Each number is 128 + 32 x the weight over its row's rms, rounded and kept within 0 to 255. Layers, rows and columns count from 0. Numbers have three digits each. The size before them is the row's rms in percent of the matrix's.

# layer 4 MLP down, 320x1280, rms 0.037, rows 49-262, columns 192-255
099:180129078123139111168117096144096086159132154152124113150084125111124131154145143079115099146155106148080095150107140095128124100091145146088095126059119148116164099089117106172124131140124136
107:154104092140157162154129117084139117137113203143083080169118125114146120153132125189077119144128114096219119166110142177098149137135134105117101145123154136084124120120087065137083035126129127
100:132141161128135121145138105175127109133092112125167090171172165128149101102170112105070123161224154131114129142089059190136131126042152194141165133112132131104133126126066133077114147118131104
101:136142198111130137229172090102111142082089135070110129129130122167146156132125163171152138170144120111118130136102164103173145115120160178166135091111177139204138167137070170077093132089135166
100:125103137118117161132117102165177077080088137114152091081089112135161128085121167100142132130071153114129127163106109103130143137166169109130139128096124097127139199168139153127111124075139112
102:118140114129133133113150103114119106146132090127143123153144058146120157125121140152111135113150108159187145181134130085115133213179093106114104078102108072089158137183151135161157178130105153
103:088163106129179078170103103108139124184112128102092101098108176123165077135169096111134131060144110125098174173075085108166106138138110156103159114178145135115098086147091127127109121151120048
098:149098121112095073136117118219166161114139117137111136097157149072187148124186155177131113179146093123143125119128195187135146141085098146128140119134104149106121051141119122117137144134184138
098:107123040083133134108139132130153164129090130107134172153176144138107129123107131162117122106099139126106118106130134108091034209143095120136100154113105189103124132166116149131100147117096153
105:115133086143130128177117161220150139183131137115145130148127088071095168102105126255106110166161151068092123137151164120148169108137136099115134110110153152173105148136116097149085084195185122
097:060088122148127133199105163113153172145152157185152089111089126147133081127097159135124142141134150160147148119115099107113132161090102151102134126110137153094090154167090141129083061160118110
097:127096166135131146146089142135109116148161117158157110109074105139146054218106138134101122129123176120134042109145115124067116085181110112139131110111033127116130162156084150176105079163149134
097:135098155157149144180033085139138126075153059152104156166109082090065167117124112179163089131069064131139111104053170151165142111125167139114161074120117166167199147217132112120081194110106153
096:139142153094181154134110115138101081111195112142105169137129113171126079166070103079167126101113096126102182146134152128066144152147112112110098161084136116148144176144168122058074080096152141
101:147132165175122109144113142131134160128129098103136123101125156122143171098134136094125108132098148104124108172131187116087095127159173167150147165161164103150127136028146087151127154117126190
096:099125147182129161100172180106153086099173126130117160104174128109134118114103139180114141122153118081158177168095095145143131093114175117133156102159078161090147144130130132191122114108099125
101:160136191068131115074151178138069122159163133150146150222055184077170110143162120118142116217162189078095134101117123154133132210090154188148135140110117205114122147121136148109190191178151149
102:147057158097095146078143150072122114174119113128077114145085083150112123184130105155104107124198148074174162187168072127103137100164144059132127167179151158096078149151120149155152121164125122
100:149127061172128086107154123131194091103168196074126096102098154138167141149118127110055090102135118113169164158217097156150137133076142127100162103150083042115122161136170135118149083102084152
098:152166087116112174057094098086110150107119109174126091190088073103212131070121102089107094121107095120078098161080127117134114155068121168108176102085158083159155112116116127069132109108116155
099:231102144138133119138127115103213120103110115167124130153072082116087134135091148094126124128073093149138190074166163151145157137109105144103092112154120134187152126088098076176145114118132128
099:167159091105094050107122135093132078150157112104125117121174153190167120164118144106146101109118121147128205149096096185141162118082080131107136082172133112079153120139122161159161138113173116
099:113130117145107145157147157178182079109140153136095123110104197072175133117141080105130121142155115117099136131146146132139094111075126121133116157095113139129093096073106119176184129117136087
100:130124127183116076155115175113130197127142132116135099104136128124110129123152144043141123084128097198100177111188096083149165202149168141166114136202108143184125062135008117140077098124110124
102:079072204157171058127132118137112148103114103110156154125169134040086129062127119066136116115170073107103153115138134091231118059158186141109115095105135146084120133186091082179172117083118092
091:158080174114180134159115128116095198084201103101140088103113128118125156141142157123158142105103118089085068115112166148169150110188127128153126104167094089138184177085104151165130149076082147
101:071090158102167133108108150133159186141134108175145126086137130152106181147105067152126126125107108149197125117088168159138124095121147159114146189131088087115120139153133125133108163122181104
098:148132148136083146080134118137135091157133092058151120185139120126072166128131109128168150093063161123118100114158132099152112172164121119135131153111109149076152137091162150090148109150112162
107:144148103123120127083104143125129179064081103164095105194120120129142111145147120128128119147097178104142131168111071134143177132151089172124117111083166159126103131141137141088086125028159109
101:069155114167063160150140127085037112166182080086133140131184129149125141104100081108161148121107129145118104131135098095076144104191125138074085149214128120184163146129139072124072168166087097
104:130115093103130125116111106128145134168161136155122057119046119133129130171116101113161113167083120067160157155125087097158092205115205057140137143147147094124179089085108144144090151159136108
103:163105137143146151139115099106186117119145171106108100127131072179134097103127095164126129140195155167078146102107155111118162059113092120104101124121077084130178149169101125149080131127137158
102:153147126120087131169144120182076132150087113044171147147124139124147130100159148117110124165178135113169152180170092149207087171137167143177121059122130137078055166129087134148108119156123180
097:093173047131112051178177152140169092124151131108149148150169127122089214116145148098145156089150108170069154132080095113132132132179116117128158186183128071060156076171079148201107196088131149
098:082194133123073124128049157120094078118138139114110141126100161075130133116140109126179130111137097138159141167132117162159118219091141111173160149152115164192156152137142110057122058108126133
100:124150168105086149146071148092132152094128112130142121109138115173103102077156157096102125148129115140079153147151097107124119155146074153117148131085171074110144143161112112091085102109167147
099:090149108130098127121096055070052120183198137063131151160182139124162112071097049132107106141130084162109144093091173179140115112132100131102115138089086145140158137131139072103079122168099114
095:132077116109123145131108120167146121119163096138089108082131117138143142086086129088141135091082111135157154093205110110117164077134126052073141107122128123127139110115106084123139054123119081
101:090134123114081130155074104146135150092124121057091162131142093158123121103144072159134145097107117154162107100118124119200150125097147134134121091150145092182127152086099146095097193101139119
098:156146086098134087180117146091193183137052083062151146111115136150132162046089145087069128176152126135143101204160142059081150084146115186113153113116159135135160138138141134151160131129129124
103:122151067067103120070124159142157091144126081166128172123169149084146137098103155126093145170202146124126081161112144132069150143107141109144111102144120158118069082113131087133107144179056101
096:153160172140150110152092123174138103109143108205154186119180168083144098152206145024118108121121107128167146140092155117101179144106101176100171149104116216153129166069106163159178120107117155
099:199145127177106156089095144110116155102171153111125148125184104160095168124123094100117106128110134198108097111047130120124068155112119127154184082091173096167207114098186145154078116130155143
102:156091186145089081086111134101164106112107112093129108094148071161155132152141121101091125153140143166145131160108124108184145152146058110204136117126132097127114139166154175165111122097149093
095:122172088131149164086123099096091127087111201125208109153142123128123139139134138115139079089104144097146098178043131183079132157121118133154106108141127135122087135125138175142105091098117142
102:075071060080179136108116148135137100132177153134126142114127130107143121111122136144102088154112161211133116153147192114098127091109127113126137128164100126148144141130099124092155096141128080
113:135185131133125173156091218125115157000133142098140149144060176135127136147112184090134255169079172111165135166077168138159133155153154081170116126143192127132099090117165181111108140009112156
102:163121157139109115106167144096076119124113131105132151174125139116144144133179072137126120077167123112103093111175109147129135159085165096126110180109147153090116147138168185162106117112132119
098:082155137111120181176123165125132137121121105066086081109115029175173136179156118102108117110142155106119134156102121149228180111154131127140145136092149096107198120148120172040151102110089066
099:155072063120139167101140099148119134131127099108138050103148154120153140110087132130179142146139106099172095105135123158115128125074160161100162143083055097121095108090122089148156178129140174
101:120119126111183146130121161139108081119152183160148162092101151139116150140100111107104115082181160184170121056168135142126127113163153160154159112196130107113067181138134202106146052144137127
097:079094174125063127176132158155174167121146079156145096109102117140133150160084102142180140124057139067101143120112138148129105096096118136132119107086137159143114169152139145085099118122106170
101:059129109142092087132120156098109137134104105158107135102151123167192163118094159105156133114100186118079087140125105132140098124137103083122130140084165197107111157150157176113112142112104149
097:077122098139210117102154120139142153120159102112136139149146108035134142138175049169119152152069071137164167119090172138073144125097135165117187106141108163177152136121135121126125114139137155
098:130158124148133138114125142161098162112136153224143154123114112130078151166138092150059090101139099158109132182165111121091187132127139126114113095145106141149146140107137167117148162111130097
100:091086094140113149143119107117080101126163085133121156095119145115118103128079117143170126115166099143066068112182129128070065163121160086104163114112087114105132159123170067140113165146171150
099:055113113146087152132107122088093150155154124121125132153123124145154105086135079154095163144159137055155116113093134134121090140136085159108092097084095098107137105144136120188048078157101130
101:120118159079116134120115120166164130131162147110144132126112118099120119164138169108179113181152127173082062102100140141101138083126116114105112111158111116162126232121126154099156154128125074
096:136101112123143088096165120137128109146167149092124188145067129195146125103107155186137096142138117053142130131082138131070135095148114122111164195121106120065197156168068115129094133154085127
101:126127188098148163140140093118112086188159093075122119077104092080095176173130159148103134116076103102099169124112081171098157116114127155115139125116138028127055107158128143131088118190154095
102:205145211128138100148153123125174108125090159140100150127131096091078115113075105095109117071201157096084121086106112099084140190100149141041144154167117149136128146094141132116167146121156163
097:147145124105160107194129106164078091106103157124135134132080107163132130133091116112065136156181113121152091181152152135155099179101172116129160159094112024108131143127141094101084122106124149
098:125168066108174114195164145099146105070093128095120061124137132197168100133097142176095155149094135154198142135141088127099150138152090130104104135114148024120079109149134140127133117081132177
103:100123185143135091114125147143122099144102173131141132149110182172138126119146135140138128158129160131086110101131089133152113171190142106131085167137190114180133157117108130098149133158127143
101:119173104102188112114151126110133171076092190119141136133086109165124127147111182083094147089031101172111087148107085150121147209072080133114163149086084136159167151136136149069132141077110155
103:152117112107132120137147127106147077103174129101117132082186147094133093126150108109150127139180137180167113134139119158111140115095106149088108137096176136099124077115111115152097097118126142
104:148207161086129142110105094163139094181091089092077147158086133105143107081173084055144065134140107143159148088155087143124129134076206161132174218073122150105137112163099147128083190173212125
097:131165125144128137087149129074077104100144114018125157164145132112124067025164161139113183092221083200113164172163132137160134114128117162100146093097112091134113120124157131143138120109167068
105:127078150116113135143160136141101139124113129121079091137076130152124105067152097138131141082075116137084140112139168129119152084146134135094120089141136087113184129092146092067106141137110096
101:125123089133124125108131129070132128057114142129125096128130126148120101092188111139073117162107152160170084083122192100176117099171098165157090102141146176161122086040120106159143175052117116
100:094184181142108154097148135178100147160199133098168108158116093126146128100154139166123111149124123148155142084057107131185144137141104207144169133127053161136189123140093128142114152156139113
104:122148158177137135143190110081130134130154119125092118135136119107066172140206147087159155129165122112137092166133100121131101156109145124185113136125168128111162142094090155146149133132115179
104:103139135153113156096146140092129152110084196092161111142150069123152158111123138113136138070132159135164106120153117134151117117148084147114135103117122148143165078092137127183145143133084154
101:067143097143153120122197119096106129128117071154147136146143087088132104127125139104147138215120104131123184135159146115068094156124136080078064094146192181132135119142152100133129154164159097
106:145105187108162110174194132105160114176139133096087104094075116148116119143175114089188130121110139106126104105183161154130117106103152116134146098109094133173094126116046131145138097179162141
103:119096053100117195137147100129089090091092168114136158084039111166181130124081113098169090137102180145102163092193118112162157140064073106132133151128127089201128134180151129150122134093137136
096:101128109145103127137130176141117148116127127130104116117136103115131099102191123111122130152154140145134159044065134106162131160092130159205144127165207102081135124083142145165134121120125133
099:093111088108113056113142160127205064137120082158145105147172096144145160169130117127088095110129110172159077220097099197136136103134108140149107070113096135147121142107182168138129085159142084
095:127192112133162154149103085142140079089126131081123131169115071135123182147110110107111128120190208116056137110088088066115104170119196117167143138103105188131113081099164152120117174108189097
099:171138112147135114098162134164102129089113194108119148130136160099109112135107134076158099080111146208153163134148157094178118144163101120134105117164095112163161067125090169108133177100181153
097:147165106111109088099111152131129136093131120118101147202126104173136118161142108156165148170108116156065133087129097118144099175108139123127134109146145113104115105179087112178065172064110168
098:149144083132121087178164146121165138124129116091130102147149112118133145120136113154089138144077101159114110136118101022124122119092152175141149109122145111151107203102118125101118149109154119
102:141121201067175132091136145070104165097044142158104089111059148119113126053132155130198092118062134172103123175119141088123110099112105150170139168073116159129189117161121094103089133096164071
098:137100140108114114090154086145165080181108161158156126157116113088087176122141092165160077134176169160097089094134146191100117157157187137169158112090101134114139178175172099178060148198114108
098:104189081174109037080104090134081148060141091111100128119132156148139131099127091191109091120125095136163115072134119112120136135135143126114145172118138153140172164122110153172082079078134147
097:096116183184104169121150132195121156133120098197102132086162137179098165125079135140166125138081117105110122114148111085092179120170064154095149148130065140140149124118111107142195129112102187
101:169069183173141126132023080128062101129153112129110136101186159130153131128175103206187053124107077112135108141100115134167136053132152130131154085138074088175156125149132073155148032112194102
101:093159119136109111064113150116181121113154122145191149121139150119139144144076110084125129085099162188170051136152102176131118133196129110156139141130142052002086124147159166150081071121114148
097:166130181160110071138124161108165121143141192095136138173109109110072152123169107145127126157186120102136119090123150135102175133070185143123186145147170109133149142068152136137088129134119129
104:086133122076145102191133179134149163205151146086152097102137147122118138111124151184134137108144079116088139139120119149136177108126116133116131125117148049139151137135118115148079135218100116
099:096151127169098192070097131104131159079120134126141133086120112102102134094161116171079109132109084170194047090151083113127129127166135144143105125140147132137135132129146086203182158096076109
099:098037182096144094107134107063150092107140142140096056091153057135096116126133105158082121144173123094066080111143147099058203130146040104134152164116147166127157119104115061153131076113122132
102:123186057071120147103138131140083123124084130148138107146123098067166094072096134154074112141133103124104126187152094173112172081155114102051152150156169180122115145155156137144121061091164101
099:094104119179134030173156109139074097122138125147140135135108156110154152096170121109142061111122166109102136140185201152189106161144129156076103156121217137191186112165093118129097088092140114
095:112099100114099094146147153110163189139069118127115152120164134185118084157101148134141127115127093069166122162067048143130181074160169161088139141143175157142135107144145197166118148155109132
098:084150104088162095073068113097151101127106143090128098135156177097137142109139152144090103149189131120101164135159150103115174094136175114080138156105180133095092058096177105097078084149106066
098:151141138136081147145097105082103144104060150176120126085140084120137135123119108154150127123134097131139131110122158143094140132086117139234142115125115128129095110155102106135124152118164122
096:172129180106118103156191113107101192135163115144136166079122086127118155213107094229115116066112148067101136149133095119149149129097082183128155153159068165178087103169135151185103107129147114
090:087088187154102129149107110130133222101087137131129150106108106162121197103140114103098118195105162096123160145118110169144140128122141168169140098122117121120151071169102072165088142103062117
092:138171157105140128094141165102120143139125131090166180117122147150122162063091138150148122129145095081166108096137158177144094034156078146149114144155171083136074213099149165085149161141079183
095:030162108151214036085110125096121103134105142175115123159121133102133126134146057164093152165121138112148103081036075130145103094137132119182107170150094135107163135077171135110131140141152131
104:075092092101098118080114113112153126139134088110051150103070114148107097156140118141147119167121096152147103163138162187090160129084123148109082102128115107092115093170123122141108115135052157
098:144057149109160164109100151160155112168130089119105112101140129100076089125143086167119129168155057156102151143212194125091167086128109161126144144111131055104056063151130143140133170162180087
097:161117090145100150130169149115077106156045100156134184063120125137102145069143114134173118095094153093107111134134113139148152070141204184128143171131111134086162102120133129179110078161114141
099:054127096104153171118139105123158106158094135109108109091093137063133138140110104108136131167128113233110128108137148158116104147116113117136167112084101131127106107114174118176118126124179120
097:176110151208163159136158129154112123135107111143164126133109133092103114124130122127149127075147115087150163183107119157108155143120159165128142097115163207163144070104143146148083174135143160
100:134084111124138122169147140115108115102102139131106137144115172144193108083130125142148123126147126091165113123139133147059119169101150142100136101082126135125072121132116113121156144079111144
095:145140105115159177140118134163116080130097087107100141156131066141162146103109098102132159134134127159122073169153166106110122169165131130140127173130140164184137147084076064116112139130124083
100:155147134183084148129123127083029126107148113066127118129168123116109112053126111111159109071116131145127087074096073139120163147112095146143099178150131135106136162086109159111109147075104099
098:133187089169152167147086137167133183107120126099155156115111163146136113140128161088150161133151067137074129188129147114142176124136143180081134155126126048142141133125108205076118109111194096
105:186129115192147125115146189170136156061156120106197149109152135134111133102071153085134243099126135078142169140108160095127141129102090096118142178125161106107161086075093155208181146045158120
098:129187166147128166152130149189150136071087065120143153126143153147124164118107135167047156150044170149078104103160135146163134136179160146159157182147167127119142138128098173115214093096166114
106:137062165156085108177066161140183098109145170119141099092189157145122080135109092097067137143178154143115142157147096157119134143136097163137152123148163065117147164135101098164156124130115132
095:110096132158190167135127168114148125124169160138116128111103192088126164055143180118085127093116135148076101168158165175074162128094123132079138120136099097127130168126097093140131186132196077
098:086118159118146128148089111122204120113105119108127135121129139131100148164142124095113150125168152140163176098061165109085116123137115108141098104134167112139114119105107130143164123142059138
099:211105140121089145153138107101098118121153140076096074104117141140068115146146141101096135055147108133151083144106153112138144089095172138204134132119128126170137115128170165089072090114137080
106:140109169117067162121138150158127157181100134133142155100143137138040184171147121097105147146127137114161078112189088121112117099125177147114174112138144102104127025114159151159160113165060162
097:213087169094139103135098106096089127113141203147130123129093148095158106120143091157125141126149121153107118176124111124133123181143183140152103119088153076110150112072081160174082109117144129
097:113124146193160105128217115095120100125148185105085116118125165150136088103087109076152134122153101127142156099109106134173139141093139108187168103129089106117148173122130131175095063144120140
094:160133110091102176128133168122107119127135145155134130120182117146101119165107157199144120094118195154051093127072093111128121136116152195072133113125159132111120136072094115127163141112107127
095:209118115177102132113098160129078088114131127116134182104184141147114138162152185094135105144162141075145130083130205102132094083128159111129146125120088104141160106141111131128133101116066149
102:115107194125137098103139118114087085088163134129110169144119132165165095165118183187163113112121109123124102120086092163126110138129119182110108172091148134076101101123139131131159090089138090
100:089118109139147117175167124114056177154139115121137106096098145124129143110090101121087138102156115110149123114115171087198164141110153141155147163175127107112136124115103162133053162142136143
093:103148139070133108140177126173160154130129088139079146102123102115150136119255147142058139124064163181097086162139128115113141115090150107110130123125156102127110120145109117137145108140083114
102:131123134156078125107138120117145095122135100057106121182081100122140145062115150121172121099133095141148222119122098133111055086069087133103172114130174030148162110140114143099110109109155156
099:151115112091153106153102096097147086112114128131130135152128129128101116054064170122123122165122116160142045113133132080081115142099136143111154090190093106161123155114107156047193125108094125
106:143050158117135110173168119133115102110206183206116174122126129113067091108156155092135157106117179119139162084153137118131100144098123142189209120129131113165157103149144150196114169139180079
102:127157124118133120199063120129138189103177100171113153149095108101100114136091181113154129064146091081129109169126134115122079148143122105073128146186082101098163103110110104169094091113145132
108:172073077146130123149100057140087090191175143113057121134152159069114111139133082161117011074121078144144157131124185114155123069162149109114104118157151151137158143147063126143183110198157110
091:164149154139119157177052108127175161142118149139168133180163106143130168153116129054128193175138153146115148163181103162170142136038100148120084103103127083179125189145136079157094142152093171
100:103113060102160182078148145131055125077071132082169052174159117137080145097144115101115121118146130104127163115178063168123132107205149086110043157130158160122154144143147111111106122080158113
101:165133145132103117103162154048098129151155189139150116112148134148097092114146150122136133086115119079139044087119108115122138132100156092190119174105089141158131130134108087136118153130133095
100:136172142136147152152130104072136146155156153082111139084159098145144189131085098062160128160116155164112102140124124090165116156088203101196089202120139093140124123122097132130131166182101142
103:165091107182154111083167148173137148127172129079107148154067108187101180121114132121176140197162112133059143106113119083164126090129171146100117141088162115165191128090177140114126151127094116
106:160137128126157117108118205079168124096120146134118136122145152106128139129064132159142151098102105080183164133097149129160136141116133231139140114107169073113135173133143117201173161095130150
100:138182119148170074112122121101156117165176178161131108194090112118145153173145151126190109142121107164137108080110115138077139149138132075105154130101118141140143158031110122127136205170089091
099:095132098157086064155073152083156032164151129144126135115104130099154122097084130121138127101123129134110107101100134102105178144192131120136085101213107199138189087131139123118104173125115131
096:106170122151133145057139145146126166063134088089156107171186121092090136151124121181134123065108135128172164162139174135092101154122101132109109107176129201143135094119074140187111118096132168
097:100164117091117110159134104143144148173114138161142150123113083131139137196090130183109138131090156133157158172049105121130156119135117118065113144131109134106105112128165124140150081168131136
104:172115145098159135139185126134156084127168128141123125135150100129187141181157195133101137112105117148139110180132123107107136123129110155114092131056096094137062114105071113144098127130146152
099:129182129118150109136125106127141097147098160176089164109098095135151163150152114132101118111121111102110175114124075072145161088123111151149126159165080094114198101081128106136109138110143136
107:123123096134135074160128156129128098147174130181116130116130109046074104139138138132158121104099091115171155116111132208136181168143221134123164100125147145086165134117089087165153112111105116
091:112133169118180120133184138070107115131108142142170103113073050129176109072121148095094134119100102237107059064131130124161111070138124117127096150176105108156129137086164112096138164125094140
098:139087089148122137092127128088111096138200116156155108115079150134220121103159127059112123135160123175125145141167152121142125138160130119123152078088160152135142142128091057107129129124154094
093:149099122130140156102170119192123155156109174176079131096148123084154141107156159124181137096087106157144139137173124133128142133160116104138103124122126088107098131124124138172129138169082144
092:105072185125174117121141142191181193115115118138172135161130096083122120106166132113096150160105126098104111189105131110141170098156166097097152160095106171132141133116158104084093115107157088
098:058106082132085144153154133085123118121092139038116085109142081107118066149101073156163116165082133099179121157145165123138190120098077143102144087141090175117110192138169042115091115132099091
095:158051103122153137167167127160139159090142154085123134095129051119121121138122170125155111138111140111125114159102095148134104139078125156131111060125094134170098098096082117024156132110123153
096:137044152139134145126158139130089093100191094144106151150161161094064105124127175146167115106091114165119057173105150151126133108180116136117158174138166120114179106099088131178106104129120152
104:158146125117094171053134097136085126096146097159083153182116105118134116055163094055113100123113124154110091137098137106188035140123109099153168105137128174063110142124155162157099109077109102
099:107176094183092149136125114071183111122080164115124147089157160097087078124127156147142113094150144136125091182149130164151087174178156160160070139132114111105117116084071117140119135124136094
101:124154166148132146129157120139174067100144096096173097127147110137154142129144089126110160108090096043157157131084181101116146096112140175072071132181118150120113105099104112135170141128122162
103:146186110141121126087068136130126133141150125163115125091114098126105111146122140075093156111117092117136122146152145106173153145188159122129050132182169131152112094142136138095063097145117144
102:067115060121112094115140131140120142180081090110075115121107091124124107115165108113152111118115116106159187084165148087127113093162125174099115109129128125108077099077125133097130129163174137
100:183154133169149113122139074157200155077115090147050135138130086108160109126115149168126111147147152118130157134116116156150104118136103141127134170139096129102129121148148154096115103052109106
102:076162131114128125139125134044052120119132136098124147107122164144165137076166143100113130099159168096145137133120080091085083102096135114122168144114028130144180105107176150102120164128177127
094:172133138108177178116135137134094132147158107106115151164095108143079129083106106055143140068146068082132144098120090064069133130114104103179177134142152128139125126196088114156190147135074186
106:121135203099117154057113102103172143169118111161135114142112128118099129098050086138131122107159086138124123087136144126142154154119109086141066152098144148158079164163130065107101137154081138
095:127117052162101176162129139132092093133139118110094075134098123144120102156137138090126136089117116120144138071119159140168084086175156215100156125105108113145158128105168156158142157150112095
102:175110099133107153165120131116072105135112158128080121115111109113161096082110147151165144136109119133153122083171122127143101170128154121129089140132135175153142161106110109177104109163142104
096:126108140099165140185082111110187107126129202115124122119144156089160138134120101095133117113129155230150099134143146155076106127151131094122220097107092141086097087138112157145123091124148138
101:145153122102096137115140117093114145156150120142118094191143132107118129158160142123201118171152102131126134149157098141121146194098085136130087127053093095101160090144187126146096126163185120
099:150155121073140153112154109086112110150094118171140096067143137102137094153100135100070117126126133116081141177125123131148142090112120060160114096107050134094080118154172102143068164168148103
104:159082171138131144108193146180115172117071127153113138107097112176148136122154141086124118134097161106105112116149135081066134134063121122144108159097142163152129132139182199078134208098095186
099:146128054110148133090152130155136127145114103116124115162137069142164154098168179116086135126159077146087166134122123096176150062073082109190141157118137109163147181146122125167175124137165066
096:118163184139123134123112118121135115141121151148135064137151092136123080143138101076180110113120096157138095141131155162171121130134146119164154154157142113170134168087145128134151129155107153
103:108103170113129116103111108095032091095107155094123101111173132143149191123117104115097111123135154184085105101122140120179068136154143085132135120146108146142116124130100127164170153094082147
104:126165153141104203064213132130142126093095153134148120036098128138167169159119176146131108114110152107159097153182096160123077098092101162100039135062138080163126121136177162134101167099169137
106:181173137059191097046177136132154119097081099133140116185134145099110104134111052097157127166176200108107154123135098101110101142105127127161154150114150124169099125125143163094168132090197177
104:113107147138102085100102128165118142079139105160133109129124144089188085111183100116125132164093115116075175174136092099087139114136091198135090089116099109140174077090139171146123079079171124
093:127108159192082121150128098125135128107114141142127169113191142122156126179138135160095134162134183214144116129133145115152119142195116138081123185134128198142163114130110141207094141089100105
110:123128209163134159129220112186128150094159128117150231138111092130138157109144140114189107114156119136084054106138160123139134109103187129181149143118130167112119141102055127138134107075110115
099:169155176083123121178113118144121105091156134136145140162122127073152073128156109137081115115165144188153196161136076124162117091162127165091115116104111153134114114132131100143142125104145089
096:118063100136174156133159115097093141081139160078165132111064115167123143094166120098134150130156099112171102085200162137120124085120138104128128123106115156122106114098190138103105169076113159
097:120173098140134128090162120152151202150083110138181129152107130121112123151115122058073119151133106119058113174154111104106152084165094115128118115087155148114135125166132127106145103156111132
101:041156100122128106077156099094186153075108229207150171174111110119133129172069150125118169139089206072100143178094111195201154156123119091125094099110118159117146130130148155111107189131147148
113:112195082080096117115148150139114107127060220185126192124160116104131167158117118067124162193128177094102034158157129094158117181142072062111088139134150176055145076105114152084124149129140121
099:120175136164096141155092089114095082131114118131185141144089122138069178142179132156088147150153135155132120131125090103101156130113104138153078094136109132111119136086143068173066146149133122
099:116067131139058171102130118121078160129120094122120140113164141169103161136105137105139152181103161209135066103069174109167147098149129154147151050112142094160124158149123131101066073137139110
101:139137095190161116116138147100175146085128183163096120102107085169199117142099180099144116143093084238137101123139088065126092104147089086107131142129153117114169164134115151100154211092103112
102:133129137081074171077102114085123095077153096117124109075094041142094091081139113125117108164129132132171121110167091090148102114141108130180105070193112184108165148125132111128131105062114107
102:067148128166133108102128154135127116158189126174123130170116101089134113141120167102107140163097110069171101209139099102161090073129113134100102095131147126164130149137120131104126079177124155
098:171062084175104121122073163085099127096079138140089073111132146115122097159099133084166132157096132136173130149140133121140135122216147105111106154125170087142155142137062143148140122101156150
097:154137114146118111127142138139122112104144096099091138116165172117099154136156170123143199079069093089087175102117117118095181177190090095096155121173122137149102103093128176145181131081140150
104:183118124147142147121097132206126144181149095184140136116115132108138109162161151144072114171102084133153147109101209184121106169163118145113120068071103145162124126108114166156141114184100202
096:092093189146128174181127098086079157169163153144135141092112099126103143160113172066130137094161111121127139150096154131075102150194134156154153156164052071095114120122069132122090122188126125
105:169121167133099137139109156202151147115128186128131178185104144146143132134165082056154110149191206134089096175118100102071168183140144122177125139133157132067115074135087167144130150099144155
100:102082083174128108140093156179086112131115136150107089109132092091090117110137134131107143159124131109078154139126131152140134130140129117152115130121142059150116201165171143130124127118121106
098:105147110157129115096182161151160122133125141116174160186076173101141143116160131129157194154127197147121098156153133142129139144119073079155132167167113123137097118168123127148106155112120094
092:078193071194146134113106117143129142123081156154123131154141119134105093133133048154112166088131172073057183155092135157158142131107134133094100171095159147152115146138110058130116076153168096
101:109065209127133048150154156104147161116148097065147123141108148136151127018145145149146101116158121121092208088148114113141101152131137163114133114078176107125112222137166083146109100116218127
092:166096055138112172106151143161125154108081151149121155133070103143110173132203166137105155182123117115167082179168128207122109178137168137144136144152164135121095107135134152187132183115093187
099:123154145090116094153078133201127088188197107132100120109094123151162113137088093149104138155119075130161179102094143164084068146182137160123123164126089124109104119114139128132087138189149177
096:114220090091141130158154118144118201123103155162133085136079123159122107120150134140133151175157088099185195145101102147154165103088117137143154141097136130068114096151109134135139097119086080
096:107169124115150115139081161168122154094133098136133125156092143130120188129131212084166162161145076138189070101085124053169134165166083126135115204132106105154111087105128140133115139112184165
115:129133129156097117089155134106110146063136176088131141126092122139130155091121112089174143066205170076095107073126095089159128139110110119163110194115124134108163075103149142131094113068183114
100:132138183127096186083177146149062095162111157126150130167133137166122113075135099097193123094128105134160119107156115095159108131157141113183141169159079151093132079166076086205116156142199164
097:150159131134131140126142126160130129115139075141101130095133120164104113140139124088145125204132102031084112108115127143166145096113140196128105145168110105151115102088150079134169159110135106
096:127133123115114103138139126134168106106122155137130138140098175135164110117134079119144101165138088112099135149142131069093131151151134115127111126169106099144103110144118137148177147085093066
102:125117136124147081099090131079104130134132128151082117078131140122091116124107123235144128147117083179105126075132142189212155138136127111081195144125165163121088105100126151122116156139110124
102:091063119131135142140139115158159118175157159109103135166144128181149116152063106119153136175132124074127054118134112121133138129090132109089134133093097078150054164100144126098177155160181130
101:135131072114096084152153071105125134155124133074162094114097108108108129095139093192112137078147121151191173123131091194133143120106028119101165114119110088166158120108105144090063132143114118
100:126100226160085192192170124110109155078135124119120173127133119135175125123145092142161079127124141111126035155108135103148080070180142133140209098141126139161157112143116123163171098058111179
101:148107131127151098141167143108144137164049149104119112145109107132152137163157138074049177147069106084141201118108151097187095192097067157173128131094139104096113123135123119135127170171130126
098:118101168124120192127131151067134161139143106145154163121115137149120126134069140133129143153154132155139109105116123074143068056145132158210164145160140104111179112086105133199102118140172143
097:089125088143090155149149094176137121120161135064136114121143132135126138147102140138097119117123112129081171128098208196089079144113137153106146097089121114144108162126116137102107122126118110
101:079166101083074154079131136094143120162113088064116125085132148163127135136145094182158149133020166088121134140203116197167170114162162155073122087156116117086137064176111115178125100177147092
097:090111090110140126145101141116113080120163108104133090151124170151144099070105130113147121077091178174112140092182091077054107092134142157150103111165123092059064135147056132169115141127125127
102:104094088095193126111141130112125143097147134081141105167117152132110115108173169102132159125130115118149126142138063126120139197146088141126060133131129126132073073154113140132099107107118123
099:125127140125116137114145160119103149080185118087148137068178165206069140142110126065128174084165112114095149107144155088111177069136117122079168165129105121178165152137097119092174086095145130
100:140140078137116100093171141187109210151112120143106132155127149090114143154140108113156144093140070169107130178109147137091122146152183031092104061210166134164097182165118071127166155161148065
094:105137072095174164164152160148045159195153145109134135126090142100163093148165114108068176095186156129139120177106047142173116137145122176108199075193148084138121125125094111102127101193111101
095:123112095145095110153134118117078123179120132154195168144104157089089164138122132133180078130129116097199084146173157158131128112112148109122097084149112121152083108094155147105077126165090133
099:151153055058121158000107149101093087124156149099110137133115135098141113154134105148150110135169158066138103154153128106091147129149150175100146099139092090133092145122132173133113092130107111